Each number is 500 + 50 x the weight over its row's rms, rounded and kept within 0 to 999. Layers, rows and columns count from 0. Numbers have three digits each. The size before them is the row's rms in percent of the matrix's.

# q: layer 3 attention query, 128x128, rms 0.0653, rows 110-127, columns 64-127
# k: layer 3 attention key, 128x128, rms 0.0646, rows 110-127, columns 64-127
# v: layer 3 attention value, 128x128, rms 0.06, rows 64-92, columns 64-127
# o: layer 3 attention output (transposed), 128x128, rms 0.141, rows 64-91, columns 64-127
q110 090:398426484488480488453555499551483536515479491472482458518449472417552439501517457516526477505468520551431519423476447451556497474518534477579471542504620486529404555510470538525579497508451582
k110 093:636531540529484544486612472495446540525470556466541491600501496539513539423533443405453556467534522547396472549504551504484406516443407494545488476513498527497442453507617581496500548479568445
q111 121:500555523480548456448512415588467447511551602477462559532593557408550537415559517464498451475525494545540514534582450571481518432501435567518501563550608440597561433463483473409558474469507582
k111 136:495567499474519444558528481538451433498546552537522519449562477547512562504546566475540457459527463498504471514596383518500559583532465575377581588481416468507549474518436390449605516503510456
q112 103:402508469478485333550430478536503532522573460457506455524561492451490512473573533411504401485547451503496530542561496561508562467577410592448582539529507518564599554528442477434531448523486511
k112 076:518496542551525585510470565469559424493560451566491531448496514558489485560469441506543576583563581559577486512420502488576490472490589479492509377482546565447489543549395459545500512526554500
q113 088:535533568420546547502470471528439515529573528541602561537543495556613551483478587443439498542466516472492613558465473514492473453455517564529475406517528422496500459544544545455515492436465582
k113 095:526511462558603463482487507515505509516473517510485518425484591576514529539416485560486493507645459485564544578587450513451534524565486470485486509500390470416512485479382421498481483459459563
q114 087:453515501534449442625441471507504512492501464546523534500513505514469574574560533470474522515484440439454555525592521492515482417432460504508488484511406449462437420468526533511543404509391489
k114 076:561476494597493554485455545560490509547438501510544487568464564543518519498478512572499540605522579474537491525589382525432559491528527463482502540503533545487427420491475412543482615414434560
q115 083:516503579555499589530584505529537449502594519544509518446432542505555482508462524454464484489522430484542506602512469492487531425319592496482547496496586481502530599552497445517458565459455420
k115 075:419573527554546484589422566500442520589449505578443597591489468453578513560422542577517495527568467504546507495525482519540504601537559523542471538493557483552542505434461525503496500432476576
q116 070:495416528523611350489474497412546492513502526441515486472529504433440480490509480514503523476513466507611484437529498458450548565463444540405539477471420532476509384468451460448441520547523452
k116 083:504518497552493498460490555517527538503437558562480618517540401523460468564547597572604572619447533406596529458529507472464492580547578531472528485462506491508617501474504516474475511521455549
q117 084:533501495438467463424512499586452496478465551550491456621534519580552353504483475522468497527502465486526468532568426478549549485575476470466525580513509411466476476434493493500535524575483598
k117 083:560506479479554485525494468450398545572468510440556460495512526460524473396536429447475553460394499548367514466505456546528445483502477542434548499426527485567455494485544539504538527468440482
q118 090:379478456507365370506477499446658486475522463543471461443429477523472498499493558499456452505546436533609499545600484526502501505437513532444452525459464589517460514512469537470461548434561469
k118 089:497546545602452557558435505425509423483515480597511466539532451449471418529512535549497457514502509522499462432449572405484421475425583440561587490568558528528444460420462554599471477509478516
q119 094:622552492414481598569523507516459638489421510560458531565458538478539500481516552493480548445498477402466464470460539563557489504455466438534486496466509410419519511430517413557465397445515506
k119 093:516523538478451462499525427588485512476544494417454460485416505512462605507494530500428468534534534483564471456604488582464465385586444513514533617446454480484494466556531426486509441516433447
q120 092:467570554456466553430572534495523476490530567453454535508491479560494505423476428550505514502548464542559448507521464532356454558499535433540499586484408462469547539517516533469526518454581467
k120 084:433508463513447473475507473453463518505461527488466426471430431494492433536541510519521456559466583531552568432443433457479358516401547503567550482543485453560554567510510533494479439548428411
q121 095:536453499495541377503541431502523510409446496400506523493497462464544516547560472464489522485443537466475464491500509501507457510509439472523498536551501535521484414549513551473541475490437519
k121 090:479442545569555483576624474500546491565521560521568622536483462512487526481594497560542496538515499507498471537506460469446478589539482495453402360510441511488565528473546494389495590485568520
q122 077:404431476496503509539450532579517540530553475592558427512486523521438498498469462480475453500533448477473541508489509509554574566539426597484535504457500582483497558411487433546563514559530472
k122 089:505501550536446499578385465505432486454449468427519464580557525529482475544488475510533504476370407480486516538536474574537576417461546494538531594466581534476409536516474457536510500479470519
q123 084:460471398490491430428343470396559495501468522498457481476480495467471429468562570528502472567526472532565466493530506513474463526607478622441492516505441538484564448520449532454423487594534469
k123 094:503480504469491561457466505400572491441576512568538499436516467493471491560503488540496549569491539422577482487478484467493481481487638505475564515475483564463528453530454476557471538488513488
q124 091:414434496491426515551507543480630495425429454560509530452526378521513566513462607511441456482496447488556572470539481502548507509474546467454437474444458525488495506588451551475528529463487473
k124 081:565505574504365536556494453487548481433516481533539508442490514509477531457485578536581451468577444552537370453556517472511516428404535405532443562539412570493470462427503565494578484611535471
q125 084:551537594472502574494573563544422508527501549457474534528462552539490569491464398527499563433505519499424490527418479476524524436473555438553598547523541444477467560493577522535590532468465535
k125 096:537491472462463414461514424588468515478438496395421441548497479487527527454590534462553438417374475547473538465516488599472485501451338526485514533506465481592508576533507500431473426489486504
q126 084:405489478601467515542534446468514485630566468564532470479478512490569552561589587408488496538445483504449573577449504465619535464518474542584448433501499534489409622525544495576501556555439485
k126 098:497480493470535452501386549458529485480453458461579493528595569517486519482401463557462473512592422513508484564593527595497520464549558464456508554516514436425495523462457476545548524432548514
q127 085:455514511586448571455450382455508473490612446583483469472478556426476443565562509475448464469522486534480468578487445552464523406526547530551449503377593481565512516582503496478517503497491644
k127 083:541543550471477560396497462401527480524539489498521461538528444484549548520474504414413513482560493515445527534497446576640469495437511515501503538526480547442461477445513568583503566426554465
v64 098:497501472547475503536529487469534580512486509465478488506517414494596443516569444536532516526474397536482551380544502520508525389466590502575507518586448519472388461473401564451512495578517362
o64 100:551456442502494520477461434480470510487504512463587513506444508499502406442563479518504551520436582485537470466370471554399435507567465530545437523461461535493428450604554590478561461426460524
v65 094:488510430364426419429543446515448483544482518471531579529469349512519680556504593508469535499417535481460469591578517513461478550591463526485535519442486575492524514514527454515499511538514545
o65 098:436518486533460530475433512448566503467476559523443552505503536616557525539537470502451467496504395505479486577529501494551498502492496482430441584529403526448558460479488548433507574575377448
v66 086:461535495479438442486528472458517572560417590475453501512482448511515541530557513452405556473495404545541399513550498510498447525473497489437459573373480481469518564558433508470553575465476479
o66 084:459565485502454445633507506499612470465547486523477581526496495623533417533481487469446505503429430521435469501401485593520445547479570416510538463482470495435556455528514513443483516426400489
v67 095:576487478637552522435460445565523511527516572423489516483480511468483541468425518516522470500459404368460518496432499472570539393402501447441533497491554514549458541453464524525570478472503533
o67 091:498389546433461490535453529419425436512573397452486453451520450481567449474506483456521463394514425599462408422495423500515470677564496463517517500588459469499469480492462502488498460463529593
v68 089:592490440493464528458413497540512471482510447581467545504459350442480536439471418431558528532504524511552450426494450479496401518475503504540511576527556458465537492633469459450503493515508528
o68 092:436484525392477502538469530565511429469545456523526481575473487409422441555478512468621594544520505433585549541450542505566544536407613575479523459458538536553604494523597490521447505530436486
v69 100:545526531611482556566503547411461504500492462430552366445492576482474460466493432581472491471465438577488530553504493527473523504511492527544463401592421533500385515424537540528566514476442452
o69 098:625482458559584431522525468478497487515537483430462480410411516466462533463542538543443508446502596440454494514542575498483400332567375492467503569558473454487481526451532472483593500448544521
v70 097:547483500549600614582555659461558525472540515531542500531471480501581445492497560522476500529496422579491474419502510515493498495466536515483496440547448462495524460572453506524533461552604459
o70 099:583557493482393535523524382537470486499467499494528481504459451496440487437491461510549490474500572488540501550433557463474510433457504505594500470452565513536461566485595476513488480496456536
v71 085:501569625407438453597468424474416564505496461442538494470593575494524572501567447507469507493491472561445591518585493541423514532567528519472487454454496521595492436538474479559553556410437537
o71 089:435521313457554430455552493461609541514580521464490530444498560559463507465565422516491479511442512488498540522507647484462473480499411475439531609420492556520513564548511502466529466480445464
v72 112:451462506572541476537494491615527539563570570461503515497486566428467550573503578498464479500470500484464550563482544517607510413557520479514512446453599577524465484443461484455508455470483535
o72 112:530471521486471485477509435455555492506543496480450468438524492594516451504499526573523497488532464564504398443439515494507533673567503474524380591546399445489496417524418502448461505470547472
v73 098:464509520543390585534459573521462506617593380506453555598492538490490454523491494533505552493482533549434468574446533494599493641453504468572523513574485537463429542548513485503562480415518533
o73 093:536541532503498375552573574512525505456540514450474416452516485545417418539568484502534555510537483409516467548524552430497456417545464470458486498575446492429504446506540515494493488511561481
v74 098:499513545336424456374502429450495458565495486420481468558542540548552485457536524517522533500552504466596442478481502516426464575498506518418490538528408498490456511572481531456559582517557495
o74 104:479598420502509539558459595471511560480504549512565530522496520506499542516528508446459450497432494465431479569518462460503372416477482448518591406420502555476560644479483572526481448436377517
v75 079:482575549554496453554458538494496579447495415436488434485562495475549392449443353538523504490483526536573527446477473524486477507401541420552412533617423487454483567529495525490479501439430537
o75 079:571495473413579362561489498521511480523522444503547444451470467408401423554549511485575518513463618530513510505478569517472462479470472554428534496414518500557549533485499429505440503439538521
v76 092:476540478512407444536521473481530435451538533584452530427503454507455534508479519471483490483565614464577480569514509523509467598535458471499423474492535586422504503551479509511435491494458534
o76 093:439537462508587518519503516538566473531474487527477489524525460481473477646453507536506514526560407551517508425529457525585543507410600474435513501535589398467553450425441559578503546525531482
v77 088:395527487517523479557493527583447500450477539620536522533437409530499527548495588436521502493443479408470536545551511526445542507512496466411493466434519444537612509653486488503541462475553449
o77 089:422619551426392568488492483525498532498456564451543529490489436597552491482510388482517430462523418523498450495500499482511565593412525524572523574502525527477484448497541535474490500531492530
v78 086:494487534494465510469517496526563472534528477569447535485476467602512486526453484510516498518539544393536434584491521482588509535493570481517419435504541439489420469515460453609385515565513405
o78 093:539505516539503593531512535522475458541426578555489577500525489543537456494416481534492493543541528552508529465493313533474540455467574467530468448511565407451402508465401505560475534487538505
v79 108:467521497387453490502477547454458538460379407417509454508496431482546506392496414480511498497469522536609459448494446514494471491481504518430501574565504466472508488570491495450496480470463576
o79 108:481455458465536460521479433517541512516528457483519488507514508377446500570554509463507486543418583464514565591478529461507469519482480550441549510379516597565582443494537420540446468494469520
v80 088:528510561486507454486426457549514559518528564523461497469507571516524578549540569504501512489565506448470496504474489488541540513537493463523487568456559480517482461379559492520418537522520479
o80 090:444474564578462581519521495473482462494451531546465557533531523605481498502505479497406531502501478558454454415511395530482464612569533490555391471538501522517346469601433538502455569534576479
v81 083:448482583569456501603407571516481560506512497549445564406560619447527440509517502481437425512539519432465581481536455504466577581556490542476439419427509482513470438536465534485559489462532462
o81 086:489475453487518488471601420564539465537509436384503520468486476494450502475479475542568468425480400569487486403467585491449548544454487499543546526506600552464455487477589574553563478479564499
v82 082:542538602527506474487472558501459455506554519457530594525418517505475538504491448459508453449456521620421471476503516486507485602516381488543512581496490540499513506491596489432588547494522525
o82 085:429502557476563409504541563458488513511563437523488419526500526566459481557540535546467559448512403372487532494629558492518475471579433480387514591558475611515479543498583449555486480594480443
v83 089:372525507375502534423507514543439506518494502430537342600427501583504546485494536516469485451479569499509545468462477589494485410495488529494514497451544473479516526537538479537459488539467555
o83 086:538545533493464539576468420473470596558540540526486532455465493452421488541557523456507461598491509487492615564497457548569475488488531550470418516504435523605509491555471393438464519505470497
v84 095:498533520570478512507638454572456476494502508486369421448480487506491450566453438483488494442453470591408507514515538550520535400574509506545504554507495514487493480460524531461516464468552495
o84 095:437556491536520458443440511523481500486539421498535495547498460495539529470438503543501476544534432480484497429430444535473486574564490482529435506559514468486360333519524515500584552556565495
v85 087:686453486492450470497621502494541494413563540576501567496516453566477422544551544478545588550479539476488485542545517463518511541522530484464524588444487443492487510550384492551441554458561493
o85 089:426552488473514602488511564544480499510481485560492527576507480536574407502413412523601458603513458552534518505486482531507584495393571478621451460428572435450464549539500540511546565498489498
v86 092:477455446498569481533554476523462536432516509570475458400483478456514525507550496452436463528470523425419586471520500477345502384481470538438533438391581505556627472547437535466498453477482485
o86 093:406450515483440486404480400494522454514452488449513519518458536473527605484457481442570431468493438569531545460464616471520632627494477550510518515479506535512476419468559518526575500528542503
v87 096:483528529544469489516389535508502532474600391554479442467520585504496500444514475482479478478514482537541539405546482535422528449551503491620448514476489456591547423571458516539463484495542542
o87 097:506480502438440490596581465587586467533548425532434504477418403522380427486464449553547510560521505539462515444493498502573526553448555521494422484520523550570424573529482429559473456452608506
v88 100:526489503407492546453538486456453539475498598540491495423485544446546398465544528534472520538490498457526525472497516506349523543530536555396569545471438515447504548545513514413626493425497511
o88 104:427570476552448517468446496511494534485481497438548490560447544424501612507479477412503447410409377506451499531473554466444438456504424465561661486452544558473532466447638575494555494484455474
v89 094:525543552443463467521527463550499439473448457408499555541506514513510586524477490595527511545482553417556360526460518483584473544506482443485509525598485524438406567382539464538424489557428472
o89 096:527464514571515551569467491489458481501442538593456521508610506470552483576511477486383549464489551564446480480531350562453383491525519463449483520508471414514491482417426469491428555519548483
v90 084:548509518428535514521552558440508530475526515508537525531547416455536453483511497568468464482377408587476471408547427495442512538475529506484540474563392524453444484528452495469527533438512541
o90 089:493540410483458453490473489548518530461530441491562502473460528491481510505553483437591506442417477521486525565462569507401447381514504426512551547391533529505492551463608483457538503568397473
v91 082:599521463449474425515497398488583475517507428432565566649536540500521545451462419474532522455458511553486505496536481462539495498484508477579481428551543571518453478433460528491547514458407550
o91 085:506369400519545483541454577482562501508592472499502454440533472511515518520558534539515439464407445509483515432474455481477412476539477442439454503546446488460545594485411514409495429485426478
v92 087:499502479598520472398530485501524496479520538503471390483531480434545511432459470442397494477484507540421467458512488533403484485601503558509464457553448508451502509532483500497459518475568523